config.toml
norm_place = "pre"
norm_eps = 1e-05
attn_scale = 0.237
bias = "none"
tie_word_embeddings = false
init_std_o = 0.0302
beta1 = 0.95
weight_decay = 0.024
lr_head = 0.00515
schedule = "wsd"
decay_shape = "linear"
batch_tokens = [32768, 65536, 131072]
doc_mask = true
train_tokens = 563600000
max_steps = 7891
Each number is 500 + 25 x the weight over the matrix's rms, rounded and kept within 0 to 999. Layers, rows and columns count from 0. Numbers have three digits each.

# up: layer 10 MLP up, 896x224, rms 0.209, rows 316-428, columns 0-55
# down: layer 10 MLP down (transposed), 896x224, rms 0.0557, rows 316-427, columns 0-55
up316:429472480509510532524503495494518520471469521496470565536509513515513525506528505467551509464514514518476497483530535508527515487508511539479575508533537504494458517498
down316:508552492476524519454515513545530515510477505518476510494494487502505525452502516501519504510505478506513517467493500495439542508486475476485492484483510493505528470554
up317:474482489510500500491532536469531510512516528498510518489495487500515491543520516512528544464517527503490494506510482492520477499536527475502480485499534487506450530479
down317:504504475525493495490518479538522544521486480449483494480481520488483491499505494511492490505494506487515483526476517445507517554513503493508541536488497487493488497455
up318:500463468485527544542477467467481475469492457517490471473521536489475497470481466463509468533482493535520508505523532533481495487496525452521480520530523501490496483465
down318:497543490452513477517485511550489498518497470529470555505504493503493511497505515470483500500511502486560511430523502494502431492464501471505497485491480483472529495499
up319:505537521479484475530482486528502466486498480493534512508501515581512536496495514516497520526550547490503484549505502463506500484512500498515466472504501512484489467464
down319:506455503462535473536546512503442492536475515474469537514498523499489448509504474491523514470538487543480448527490516501535466459487505540515509461485497484513504519485
up320:506462511468489496532501465501530534465498533459489495509523479504498472500504508475507522490503498523465534501538467487494537517463501506486468504535500454497492497499
down320:478495482491474528489476485490480489535500493541506468502468514510504485515476493498497491517520491496527491522494509483501541481489525507490556501503534505485476516513
up321:528515493472488492480518551500459525478471514489493515488477460507535451472517500522521490459511487496522527497506465453468520495463482456471509461493494477524541503522
down321:517550473516504477505501486482472480483498464532478469483444473520482525537493520482504493464484477513490499477517503548505482476517520492533461490496478530495509518482
up322:550498510456449491492530478505494508500565484500542516518473530450491537476535481482527478486504503507538501482473502490528509494525542498547524416483515533418515494447
down322:455478459499473479509483540474501499500463463518460518483460504485496529481525507505525522500506476514525498481472520555493473520501465487518537486506436504491527512497
up323:506481537498536479496461508507482471484508506519486497488510520451491516518549484462510517472555485518487507495514470502510487499481477415521465504503471526496454490560
down323:484478553465511534458463531499573546548502491526517523526526544490540480514497496532532526542514495490498496484549537515549522482492500492495487467502521493504530524528
up324:520459494499484515519507527525463494493540474498497521464473466463430481515439488511477512486528481539461482452474478484505536541483531511516496496509501527480509489468
down324:499475509493489512462534495532525444509525470516477446505490504508498492484461501515487512529490538540466483513488455523512542502482506504479526470487505496521473495508
up325:516465519518488477516521513504503498496503485493489480520519493536484497463501506492546484511503481575511494512504507525503482509531526510522546505504469476480513474492
down325:528520491527463471482404472482512511548505488498495490498484515528492500468523562514502490511465484503510510494535475506472510513496483521511499560491522481490493521494
up326:537536541520578521498503490491506484497539462530494490498478545459434473489520501475486528497550501533489477529561517487505508480511496486474472517485483509473509498492
down326:476501516468487479516481513528521530521464549503506503508497508476477515498517468531490511482469495507509526478491515451532554553512487518499496496518466470539519471476
up327:497518534518493500504509488470487547534490506523493515526501500498481495490481477481530485486445519509512521493497499524487473514518541501478490444489532496523486512476
down327:490502501511493521494459484502501505543490489527520477452493489549552513538455516529460500540500469502483486478502487489491491529497521485482467498485514487483486498496
up328:452498459545558498464519456450523557452464472460524494538500521497512536499510520501465507494487511504447519508478506491430515461489459480481518518477531508523480497492
down328:488508523479446510495472521548469534497498526488540568493486526491533540494545538528477492545525503515505486509551520524463496465489486438501539507526502487483515502526
up329:499451520469497470521521456543513469515489517551536506487491518495494468525484502472423523558468501545494548489546504472515490523550514482498469528505465483490495476481
down329:496520507465495555530482531504518483515498518489483520498484521501494509495466523481478536506511508508486525524527506499509484461499485490515467489495495562509485526459
up330:490474519541528514492482497488464508489492495486525463521518521464471518470527543488486497492520491462503471507505497521460465463499459489487482509461490465479472505493
down330:544491497475534454533525522496514509493502489481495506479495530477516505480495485532569505461537533515464512460492499506515476491506463501488514535500503508494557504551
up331:498515476477461490551467523500522508486488494531470502486518504489535481523491499503488458485528484522504540535463472491495502518465495514490497514459498442492513504466
down331:542540532484483476506503512499495484494514477447491496479487511431489536565514493491529508515511517497488482507510496524523491473537483457521509490520506514517452525465
up332:495484511508501467449539517497504501500525523469522526518474491518511540504532484519491480537476508507474505493504503454488521526492483475497497522498510493500527566542
down332:487504518502493488526480483487504478545525501510541477484476496503516499476523490453513448466476500496506499497482493494496485525486519526512505501489456500504502512496
up333:507498495475467502494464482457523461482490522511508507540511524482491461468494506515514506500546489484504525485506567523510505496514510470482491504491486504526506536553
down333:487464495487468475476461494497511482529522524483541482497477478519498527531506511529479509502529482476499525477511519511482515476516513508474547502541528492485471510528
up334:470497526469452476538548463500510535449526493447526472571457505468511505490541521486497450483487543464476576516472501545492463467559497546505474502509470511523504475534
down334:450492545470498533483515471484535541474541485478430526530489513468480505550492523493467482459527531434496529479523457463484468539539476511492504527512503495472475532492
up335:477505471479517472521483480528528461508504452481462490466494520509464458476512510491529494549463438490486508551504543520508510514564523447494518472480468459551448471487
down335:536559476527521489457495478451497474458494480489458502531520474494459452512481501506515504500484508559439546508507479521496483504485513502507503513520480501528457521493
up336:462503500525480464487516513468490432447548494498521554484479472462539503460509520471514518505530515507491523506512495513482486474495482505498489474502497487549487520518
down336:542480483547505482537502503500491480534476469540516505507492497501480504494466469490526526501509522484505508453522518559443507573524483495492447517484484478513531507480
up337:506479480535504484507542495513504468481495515502515476527474518506520467533495541492475502491553510490525534499513506508523524495491509516504501503527493458487465478491
down337:493476497523518511476512472508547524510521486518517478493455464504523485506463528540494547514544518486470507471475511527505485528486489490469515476483461494475496520503
up338:498474522502484468463460533521460491514489486508523549505558502539558471540472468477470511514499499486506523481512514524524485495499497431501515502516479488473526467524
down338:461481529506471486508530477493497486524520500513518543531481536518473560518485477511509505500479497477485501526500519517511520493530504499499475481513479501483470486487
up339:466477484521456518476508494533510458508551547505471472512519510543541498535451496512498525504478493483500519489507507506507472487470504499493543550495551537483511523496
down339:533506471532482492495500476518528476480485516512571499493490486500486499494550485494469515525508502470510468494490475520471553503508538501480526510560484492452505488497
up340:467516481487493488486478499466453479479492478484502501483483504508557490495586589511512493501513543524483457479524483501485515545503493482471472536484532484547493540462
down340:471538423499506497510466500513504536499499490512447452520476549575508520490515539530514470505468487501475528509490518512457515515448490496513525512550490506500460525472
up341:525485528486503553492493487540490493486489500481558544510512524459534473530489546458517512508506513511496492491511502488544496458514536512514478491509503485489475473490
down341:495474502503528500505549493493488505516514495484475467490514534477488507485547494533515511515487484483496489475516447481507487521483485454523512514490479509474512476481
up342:498459515481512514528534486501480495519515489501496485488504496501514524481486490493477502532473520511504540512497508497511524480480518488523528480499536482485498484501
down342:519513488499505482483489513479512540506517468493479491501519505502528496491509522510542496584523503502518475457483502473523480482523511519470492523481508513490485484485
up343:493520523510537500469521482477489514496503461513500528533476503519538516553503514475491456488500490537495489507488512499458507469531461540484463486529534505522466527488
down343:500475546515517504480480506525492515537488447498514490500524485521508499524475471472500483485482520450480497501479503485459546508518479537462523494498485507540485481496
up344:477500455487511485493521514528508522433508509530500493492440490494498507553513504519490503534518496516537503477514522473505487492521525488519440449501487531493477491468
down344:492480469485517480534540537480497487495518508491494479544505515486493463444512475511479462521541516500490565489480509507501531549471489495529510478547494474496491522496
up345:494468484475542472461470461537476547520490514526484478501448490538504498462512497467532478515498525498509470494494523468519485552468497484521515490500470525494524513555
down345:548507529454468519495531497523504452451443526529467502558454530508470514575473513507487465507514484457495494481547502491477489472532502489530452473518521519423454499490
up346:510496467493505504509536537513527431476514516523502508443504495493477497514529484561508495498485463518482502506459499507480475485481482457493522538495499497521478552539
down346:462532560473488459491515538521544493487475486500530468522471555477515530514463517509473499486502522502485556500527483490496500492479535533511517531487500494504491500489
up347:482486454530505538492452465475528490477510514498518488489507470472505484519486499451506468519539487536499525567503487519480497490540512484487462498480498492494533499456
down347:515542500497474486502484517495488518510540504477476467527530481494484505541499443477506484543486466487497490513507507511480473485486498517514531537474501518478499523525
up348:547520530505461487462510519486458519473492508502493500465506483507537516497500483512516505527502521517530534529498445523481485508518509528505511538497503494468505507521
down348:484494489480519506491515489498542478530477503504487469519503481489485515536528474499517492485537467496504477533456463477538506499500525512477494486497531520495493484483
up349:473462476513487525461492502474502501481508476544470497529497510500486535508524512489503491484524509510502495480468536481510514497476499469512494480507497440498466480484
down349:472524482503517462507498491505513484487496497512533530485491484553485510515482476491495491440512482522489514492530544508474465510495537493476497488507450495517516520512
up350:469494515479491529493484541488509481561541492538548481515483502529482485464461515511517529515487501477466489567506533470513460494489465566474499494465498488531502483534
down350:516524508506511521510489488533483494500510471505481505496509533476481509501478478498500515497502491512491514504503496502458489489494525470465509506517530470511522524498
up351:451497533521486485526532462511487544491482523485536508511532519517498480524562482513423508511530497536476510542480471478572467491530487508523488504489554485470520520458
down351:433545504443557446525487523507549480513528473526459520495481498495476463501516457502440511489473477504506469469490487503523452497523512523516504493479500510520486500444
up352:525461509521493491552494426484559505542482486485530481485544538498515512493473462456486487513482489521472511536510518497513518533489561511472492492477523484495423496488
down352:491521478476475492484488455496525474482483483540489498539467502498544511525506484482519500499476531528469509505529489490501451481513519483543528493542518494513527491508
up353:476448544506533501495513519513463509477481484501529490492493562500482470529538505485468533516428458525484495455510514513529535478487517523491463476496522447474473460489
down353:513473499475498500496480534508490530475539461509524538500525526473540500456546511517541508491491514524537540484456532484518484534548498501521495488508477543433510498470
up354:509497478513517502523500506505520467524539486478483531480489533542507489438523516469513512487488476514501463514482483486472501504529493502516498542469497556491502516476
down354:496474483498513506524486466532486509487501526477512512474498499461523477509481519525497474494544484506539501526496499494526496530499509453501521484461505540485503524466
up355:503504505534486490490445500483510483473486497518462533529506520447515536541523491524482500486447497488501523494510510526481476457466503454499502486472529482531470515486
down355:490482505460514493559490525491511444508450518505463492501531515528467512478504469513567485480533563496526463473496484535513482513503496513520480523496511487493515487510
up356:494512511515434466488505443490512531494494450499485501492498512490492461492518528508552451492484469496488509534464501510495499460477502466499538508474539497509472456542
down356:468481518498469551478507484515479474513475513521493492499509530512538513482497507498511485538575491455473504559494506507510509493510530480482538532468510524471489516502
up357:450439504508463491511486492470488488491524480532524527458501540497518507548491496494516499516486497448482491456483465460486466484535518541496471497520492477473489498445
down357:490502516494501478471498493492522536504466511467524519513509517471494497521512522438507542479511518501478536490490481530538554526543489448477495522481515501500518474514
up358:536475525512468478516488475485532489456480503492519513496557500515474538493531481519477525510504498513441484485492464508533529480510497503500496463523484507554499517493
down358:499508499494516518495483551521505536530554502471476474487486474486468485427435494500553520549482504570512477506467496495526507518478524511494525508495515491466458501492
up359:513520489503501497489454528474492486513474476513513510506526503465513525494531486489515506468521477503470500511485456494547483482500465467461517504504469479522475523493
down359:475483500503530492509511533532483500520479501454509512472513495492467514463501498524507515530480519483490483488481538469535501504431490492448485499522479561490526485511
up360:473477516486478556448508540477511518535472499534524509470519427479491490476487521502447504478418461557479507512478491527494489497538488479499464467478509508448502557474
down360:517461471509498494529463503486532500514478476487487523525497450502493483537518498526491491538531481469533479493500503489531485484502524495469482517479534480538537493528
up361:492518497513486504558492490516518500451482497502539467518512496512489488516497512481490466528511474524461506504495501504473496515482495491512488478463538526521471486490
down361:479521512477459522519516500505505564522476493482536479472575490507501501467519458530509513472466510485484481531502517536526510545481509496490498541546445498450494499500
up362:526506506534497508505475453533487508520573454507479510486427514524463509480475489508495476526518480496491537492504561496495447505527506473486569466492519495433475510515
down362:529496503518469571442482424524533483543491452486499534500526505572470449477548452576450512520532516493532506498465531427487504481535509470493498433478454513539472462528
up363:503517501531489442474484547480524500433497505497495496499483483506501503492515520483495507516504476492514474459503520494508473491503504525499471488511515516482497482522
down363:505512506510496474456494500478464486505495504480483484446533484492472511498512484460488515523532525514487535543510458516481485476485501523481475474501447504533486472527
up364:470471515501476463519522539473514466498529456455506472488573499507511487520507532533501469516477475514533494457438493496513541488537507514511470530489498534491473538474
down364:462537468478513508509480519488508521468506471496463499537455545494484500476490461498503537467478524536497492480494533507506472502463514436491467479531494477506513526508
up365:476491451499522479487482477510544497512480495513533536473529478488547490484517504518479507516569477442506488531486470508551495488519505516473531491501448473482511529492
down365:473513472529520511472490504525530475499517517494496509449544544538465498483534524478508556508516483513534468505473521498489513500460494519508501523530477507532506518525
up366:480508492447501495527502496486518507501521462510465523457498534506498468523526544465517508513507505496496486502506508541471472501499498506468492509533498496541540493516
down366:490512502497485502499497523516513476520475531486533524539502494498482499484492496495524490471481487507508484532490519505510499442490474475504518519501484509500528477472
up367:512502486476503516529482549552474527508520530517538533431540488500508493500521507499511493485493496494482497469453497516467515535514522454494490502504494471540489490487
down367:468470500506500515507521490505506514510474550505507472503501523480473525499513503484481496490488520478484510475513550501475484447506488520482520510513495525512457521505
up368:530529513507555498541492497533524511534481511490499562491495476509483485494478480489489521530512535526516526525537479541534505448499510499464473512487466515516507492474
down368:506494457490475490522487522544453501519469527490483462494542454467481505501427514478510513494476472488483492449508518565508516532503539527469505530531495478527509583536
up369:489479497470550483472506553461497449477482493512505486463495525501498482471524529458518504523512487518507478531515527521505506550494469471476497467465485486443496499506
down369:500497507495509502519488465494483531498540505523513501499505540515490503553515477522480529490482497500458503478496475480488493498498528451472508482500487501477475541467
up370:501512454511522489529499507464502548500489500520529515511477473519505530494494496478544492498487507501548499491522459494465458461495493461443451504494512519479477490491
down370:475485505482541554522561558488490535515459490470460505510493568477520489535515497525494503556519481445502531510530497471464469508537504495514538521473553527488505507507
up371:494496519542506512526515498536482543521526488513504504463533526559542508490515502486487504485480522495492514500464518496484490564505513493521543550541520481501465522534
down371:506479494478560500506516469551474532467530504463498489529485489496496526492468528528504474537482513477440540474527550526472524516464484525531500549512544465530466480527
up372:507439530524487476506476446552538457505502474508463483565495523481519506503445454505476540534499543482489537441494506516456575474532462545474456533534522458511510461510
down372:502506508465481471467476544501518504528542504493496482497518500471499484512495531520490521491479508507509515485523516534491487512528502482513443533516543537507489529452
up373:501482503450492462538512511469476474533479550522481498488481416514499513485494500510489473515453518504494481515491514487497477476483523498468503505487498495517534515516
down373:526558487531484515543512529538483483493472488521523489535497482515498482485508526502478504488492479487523456490511505461522532516455507508529524508543512425544528510467
up374:485489486461517496515530508525479480505478520498492517496479499479543482479486522477481490510533504493520522479511517477534552496481509488507495535477502485486497448510
down374:493474514553481501499479510529511512491488468481437485494513502518491465507541525493516503498476543536507485526486473504495459486504503503571518491469493482489505529469
up375:472459522496511487521489519459530493537506505505460510488468507504518479467493507478515486519533510513510483479533570502499536531534498529481505494511490479491535482527
down375:494519529471474475529519462491524467529481498522514484504525490549494534512564539499502497496463489498488509494516485551525490499538527512492534502501490528501488503491
up376:508497487478454502487466477491512487537536520465546528464475482512485485484472508537546521486480505501531500531547516498564497555496504466528515563499484487550496503509
down376:511521472472521481461491511521516504484508504523526516489523562484506499508541476468511508470503468510489498497538498501490542520480455437507498508455537474538489491483
up377:470478516528509485522488477517548430517530486491428512506492508503511474491494507529537514510519538515509511470522479496532508515470497488508528510530513521490480561483
down377:502503489513479504493423510499475481526492426534451505535523516485553499498498527509523496460508506500510524479496506522495507539505525521492477502467503484493525506518
up378:501495558478527471489474448499517518527518509467486538459506480496484507528524522480497491521490540499503483524540539494513517492535536472481521517516495497506492511487
down378:517484502558474500499510536465530480481500500465528500538515465511502507490500498508421532504513485501501511508494468487485591510524515524557514501543510469464506516519
up379:476505530520509544489473529506471509508531473518496524544517542429510540492509528494514465510498511478505471514502538476503496511489496525479460509513489551479526524511
down379:490456532490559470503473481495449480517560484447478529550523455508515474451455482536490451533497487505480511503472518473487519491526441503503463453532494491478518482495
up380:451465482527490511466503528443480468520554505449486487456527519485493507505509520529488495480501512492506502488512518516498537498516493461476492479482510486500526535461
down380:517500510463532524481470522514506491470499502509510484538497501527486491472487491489523485486506469508482557510503448524465491495508514494477471470517515510512538499467
up381:509492509502465462481489521488494446468512500466530453525519499467506457493505520500516506503465496454469503474509503545509439474567483477521519502482527500504503489500
down381:470495524515500513477509469504483535518486558519477509517553442527458510479466498485465490467508491474466476478484505533516499454487488481473507478412485502463509494527
up382:475493537500501507476490483497501508463541510483547495472531474473508452475507492501464493510532539495496488485479496499472513542461499491456503512525522478491505500507
down382:510527490501510467531478499458492495504508467458477518500496494538526524500478514490485547489491498480528498499493496556454552495538495453497476522511431527490533487482
up383:526464479487533523475516523493504498502489531488503472523497493526537490492493511511531484503501496529490455521467506525450511496515495463470512494528509504482489493462
down383:469523507512456464486505492461524482479506494450520517477488519516523484516511495484493482448470480520494516486578492475469541501497487502503549515532551517532461492506
up384:543525503455491530512516523489502560456504493562479481545494487497470507473481510523514498500482534520536520467486520449461497485462525481471513498476518458475516522539
down384:487473500466499496555456544475484568491477445483489516496556488514498474555514495485490537463552517524486476458512480489530505506434482508502488510501500513502467538473
up385:511500522479528484455471517505511491505529446548510509475488496436482467486482530506529496489536522517508508484513481517499470523504470504536497482498511497466501447462
down385:464487524507497543514492495523467491512490505522464486498487503456525518472511497542550550512475496509531511515508513527510548503476497483484473505482476538489521496448
up386:513575514507559521507519544480493468510511498494529491467496510496476495495494454477493483509507502515551459474520488528491511564503572506478479521505525475510527558436
down386:527494503455381484463513488495527486523533565495439455545502482503485491522533523500535453535516497528508529448511498508506501545515484475506477497489483474531504508504
up387:479551517521509540536441495491508544554538487513500485469458515537478493523548507530535431524502520477509492516533517496506520465545539502508478476467517542502486515487
down387:529534508476500452484539528497495463503454482500516485535472481502483485522453475481476504492485481511521520516461515538488573480497530525512525485450465520515499470508
up388:514475515506498531565496514523501526494463462510518505491481557510509481500501460519505474493500487485511478501489543449499487498489509503516546479486543509446551477493
down388:492491493500509487496491505527547501508491482491493503497493524520507467492480464502514492475542543492528470532516499453471510486535516534525497513489513467458484504481
up389:515456492461570461496463489540505517504496460504535445488529559486505528481519506504500444514481493492464525464471490460519470528479519503483515506516474491456453487452
down389:516540479516490468548549534515511485501500485493535451489485517501530494469501523486575502524489512518475455495507493444475495506494519478470503540493493503526471419479
up390:477502488525526477507550476459508484488525506475494523489501507468502518510490500476496468547518509495495525457487499506493549512512490498488498481498466503469494482515
down390:476499487527501518538485527510484514491507535506504503489518488519462488488515512455495493534479493480542507500504476523454511529463512519485515516499531510507517466491
up391:507528516501450501475491484513422486534553463491529474496505475485474522509472506488542475513474479505514466494507502484512544509497522521523537552505469501501553527499
down391:515464501487486476517494444516524490491527479511547513519489468441528485539482506511494527525511484480491504471495465492495473466495523501471504466544518484485468503460
up392:536485508488482507493515466532494484518444515465471522511496483447463479512507491522537490499530512501488509509466508470531538498490502514523481502493517482509509513533
down392:543575487506484489497484486478494494542528510499464493508484504494418495479497483471535471485518468508496502509476525507482536477481509500454500486492519494515501543487
up393:492534515508546506495507506460471506513498476469475507454491456516505506508482504462514482508545505494519531504473536515536529526504445502511456530515491510493494505549
down393:489470489518506486502519493461516539467507506502564517515515517514524456496455514519481476506489493509522464542470461502514473493508534493532502519482500500507489469489
up394:447501521521546489489484460471478508481479501527477508471472486535522494528520481480500497501509519493471517536513509546465512494487516481459441506543516513472490519481
down394:505526464525514500550457556484503494442556505519519508485492520488492543499523481493492509497489505531512523487516505507520487513518507467502474493523441549455516498499
up395:510506480467487508512512508455490505512517484519507496492518493501514496498512502505505547500523478507535500515497504498543497487508504517489475511458462496511484481467
down395:498520467486487495506472485496481497496512496503473487499498517505471539476517503474470516489477520511466477515473514454469512525510500520450484506487519526504498527487
up396:547517509514493505503515475519510481487502503519481510485521495508489498511487512518544475513523465498466506491480512494498548526513537484495517532517490535499517518521
down396:485506490503473485529518465515486515495501522491494525498483518514506479477473499513500466525507501504505512474489522506492505520475452529504496515496490499515504479501
up397:518508481503519453468482516517533461524517467504478486491493456495516501473539525508475517477519484475489487475478476529477497515516516497540508533489565486501523546497
down397:489500536447495491470501518527506459495520520477475525535485467493468518487523467520517487502481498530486517470473524484513507472508502471464531505488511530547517522500
up398:493500510519522484526526514486530496478514474471501507500548460492541505500494504479501497444471528543468489495506505539527487502477503495511507480508503491498538514521
down398:496498486508479521524487512456501493489554503489526527456476522525478483496490550505518544544488515505509491516560543469494518481515489485491484478511533540471526505469
up399:516498474491498539494497504547509493472484475477465510506478527523511511492504516504513504489512494471469513461515481452478501487495443496471508502470476509526470511494
down399:537506499487510477468529434493470468524528485498521508480513472530507471507493496510500471521479497489513512533536483491533477487536510466515498494523553510482488497520
up400:519498522473521449528483476553501491524507518547529508488525470523478497467456451460516470512520504519510500516512505500457507475482531484522462506475532472488468506492
down400:500501459484478477517473502508486504469505483537483485531479487471481511512495456499565517438485510531515483492517483487506534524532477444522487519518499467498472503474
up401:500471470457477462497522475522469489508518476517533526521511463503495541481459491461507505489496481488470496489494519455535518513456510444507490516524528507508493538516
down401:493466511461494533483504453480427482508507498524483549493493491461484523527514457488479464467475530493532514492524525515521470527473523527518542500466520518486519503476
up402:487522565475527459468504520502522493551498510518473485545486560503532459518520496484498475491451510548502520519465557442486475524448539477523488515506497543489484489511
down402:495521453489506469474522474504525517515506495497533463513515495483479463478501498510435439543508527496529499548505517506486483474493455520510504531489467482456487476522
up403:483506516503526513498501468483534504552493478477507533477533485496488531518459495540496499514531520498506480486508513438476486522514503453489544497510448518505488496481
down403:484501467494460537483486538449470505517498513527485519537560462477502477516508466509456488464441495509485500513538472524542536480484523517516494523480465536511499482513
up404:495472498492544502530505412512506522472502490477519550506508491544483498522479537503522489504497510440515496521503481470485499519460504478533449486468506490506498470527
down404:495490500522519465483481466484501531545480477507502518489503455518508515473476483475527483521516506473502462515528521485506507513496489468519515489445494516548486532485
up405:569479472466531502461515514493499498519513509500467500452488471525469502477497480480524496517535508508532448480479518476528468509487494482467508507499528472481469516493
down405:465525516502490516504517478548500500496529469473489470472496487485455491521501522473463529488489532469511526507501550461542467528474467511574475488505507454476471542478
up406:518509470498487495521500461506533482482484540512518515482503499493504498485514496473508452525520512513475472502464521478490499534528510467495488525514477518508492513475
down406:500499510488450485507515451518524524538505474506534491516491515487504494529519470484488471485496514483524505492502504533508493505496483520495481448481493510503497488464
up407:456528484503468486496460470497549476529517498505488531519500481499495468514531523479522512516484509492476533510514526527554471498507458506519419493477513487509522475463
down407:476559490494497501474441460517569458483515494517537516471506464432506491480526508513520481493482553486502519490501476459518508510498513532557469482493441539476489530474
up408:467497548483522479477561531534436557477508477508488546502516479469544496527489514489518444473464542531548506503469481514508465502498497531524481516527506477502493467521
down408:515511527512507497517486504502523496504530486525485471516466503482514495499493487472481516459524485502475549465488498509499518532515491488501453526497464505470525471491
up409:485476493492475535475505497536516468508470490511526511522510501522511483478481525503528508511501528500484494461483502511470512489518485544494536496490506500514519509514
down409:512484478491535519506447508502511494507548461475485476487500505491498517524488476484484487491503489503531509481487532535490519483530523504525503469515510523539490544544
up410:489502515496533445448513495519515528520513522527484493531492498545504505545518530530475489466502516524473504496484475541501441486505504490496482557500525538530498539542
down410:492495486479542506531503498498550481488504486498519525502499515486507527519502490517550484487478561514494477493476489520467504522479478512490504486510527491515472486465
up411:532496497516498476516505473506492499555491549509466471464453478500511468476501491466493524495541542501458493499493495522473510513470490490494530507535499519542508540437
down411:466531534495465503478479495548496515510552459489518457541519532507470491481528471543530505479494533470483509482507517486525509505454503493513493520519492504495526515503
up412:445470533492549477492496528513471542497513496497509484474501550466517499524490511436489475475496531519512480539512547513466461509524500553453495462487482467497506485494
down412:487454512522513463444463517498494502492473538489483484501499516493488492451487504497455549477517509519515467517483487465463485503535463502482491511506511493487493488483
up413:503485495485533428498482516484509545529547481505490531463502501487523456489499479510485472519470534446522505486474495533493503494566508464457540503490469439488501558476
down413:535497493497514477468495506486493497505536515450533499536489526514489477514555487536539460478451512491517531502514533479466456462458505458476479484520456553484504504541
up414:528479488500535500511520509479478547512515494459517490495494527485528518517533518473467503495477528462516524493472493513508528507515599536482499497527514464443479514481
down414:512541517514441453498516475499484484494495501493489494524507472463537494542477469486521489499466530473549496464471527509505490514524498548516497491494498514521498475476
up415:509484527530498471491502495513462522498494489502519505482545515464521509456508525536466503493493462480514508472526488493493460504514499429509521498435490465480503529431
down415:486525503524514455544507540477501486557487485495513496493497522510519502474545556538515523502494453516521476504529492524486488479522521471479449528446449492521493500464
up416:586459524503461511482511500495473524484524519517491487501513536522474497484481483489480474492533489529484474524549514505498506485486498504499511478542504529464490541494
down416:508504501496518521513493522525510515508481495476475475493480507503490447526551505448509461495462515529514486475506483541495490488474451535478525506516489506496542514491
up417:454522540477501500494501496500498522458531486476504508521517496499507526496506521456475486527500495528509536506497493478527559484504500551482535479497495497520502502532
down417:499498482502546492460460476495513517521542474520501545500495507503468499546528519452519499484473506510461553499497486488503527504514480519504516482508465524499507520496
up418:470546498521470527533483506513533484524545486520503482486540472506470522501493514544477479480521531501455511442482502502479447449478505509508517520481497504523439536460
down418:465505502493479510537490533482488519482486545464531516453488509484535545496542496465459494508488511460528498471487512515518415510530493473492540469501451479499474490504
up419:524497501509554474474476468496456533479494481472495486554515434466535527440488468524493520487490474523449519476466531463494510479483472496513541509468504533419525510492
down419:534494477503533532528511500513484531540456484504471429499510420475525510460418433476482482496506509529498472508509503512466536502506465515461572520463513522519489490446
up420:500489498519499487492476517471493511491476496477480493478515522513518514513472456459463456471495520538519512458532515485532489514475486515471469480495524523500487513525
down420:537505543542494517529553523450531521502489455488473516506484522501510504496530512485468516544544484486506525500481538503477504548515507490443492501481485486493514537544
up421:487495490466480502464490507486496509483511502513505537495518470473472501494515487472483479489504459550562489510515522465532540519517496469469503497516533500465476496509
down421:471500513507506484480472531491451501484499509501508479499493475502490504492471472474502496532514511487517473509504510549510494495485495501518505480524515517545482487472
up422:495517495508490497535493510462464472497522512494514504480527502461468516494517502492516493517456509552503504492511549441446540497515479519489491512490484497493535501516
down422:512540509474507484525510528460519446446538481463542475489455469535517500517484478502485487493551529521513463550467525476465525469493468521480493501524556505510478521493
up423:490484541517462501493486525473466548545525473509472502462538482533512507512546512525518511464473500497554507507480477502513497482515497527484507501482519451545470495440
down423:524495467491482482499491516492509484544506478477501512518492531472464535479510485528503431430501524506541571512511485478479489497475515492500503508461513499518540542445
up424:513495539528529483500482523482528473522532471470492452460551489524525512473554512482498483461523481475526525489519501510472478517538508536497494519501493545499503493509
down424:487526475513491488512477485489502476515493525523477486470457521507524509469505478523477498514502501515519506534490474510532508463505519538533522477423492488514528492510
up425:514485467509465554526537519491534494524526504501498441532513509484521498496481516499459483460550496551503528484512460525483488477499495479485492502516553495485468535500
down425:526501499460454473450535501492500470474495501490494477534510481517536475478508505523525519505469463553499512482488500496510466493452514505518486461519484529493507494536
up426:480536487498507511549474499566491527476490488458475498517520533503520507465506466529467504521541543498459530513517494523475521454479517524480505505490506515480524516474
down426:505535497494491471460477502512480498506500522515520520511495546473499522522542514506523459541470478493466507507534475492490521504520491467541516487488502482474456459476
up427:551517473491476512520456455533516490515560478515506513465482521458475510509479504469513514516484483503452541462528504482565530499509461519523467518497526466499493435481
down427:460545517506498521489505472510520500525529472527529517492446478479518493524549496505512473549519503504498469494529534517473539539443480491470496481514522479495494519521
up428:521501480476536520514470569510453487488462503473445499505504515522490495525497527472491534467496545480501499485460484483539531509485531517430461556506522489473494503519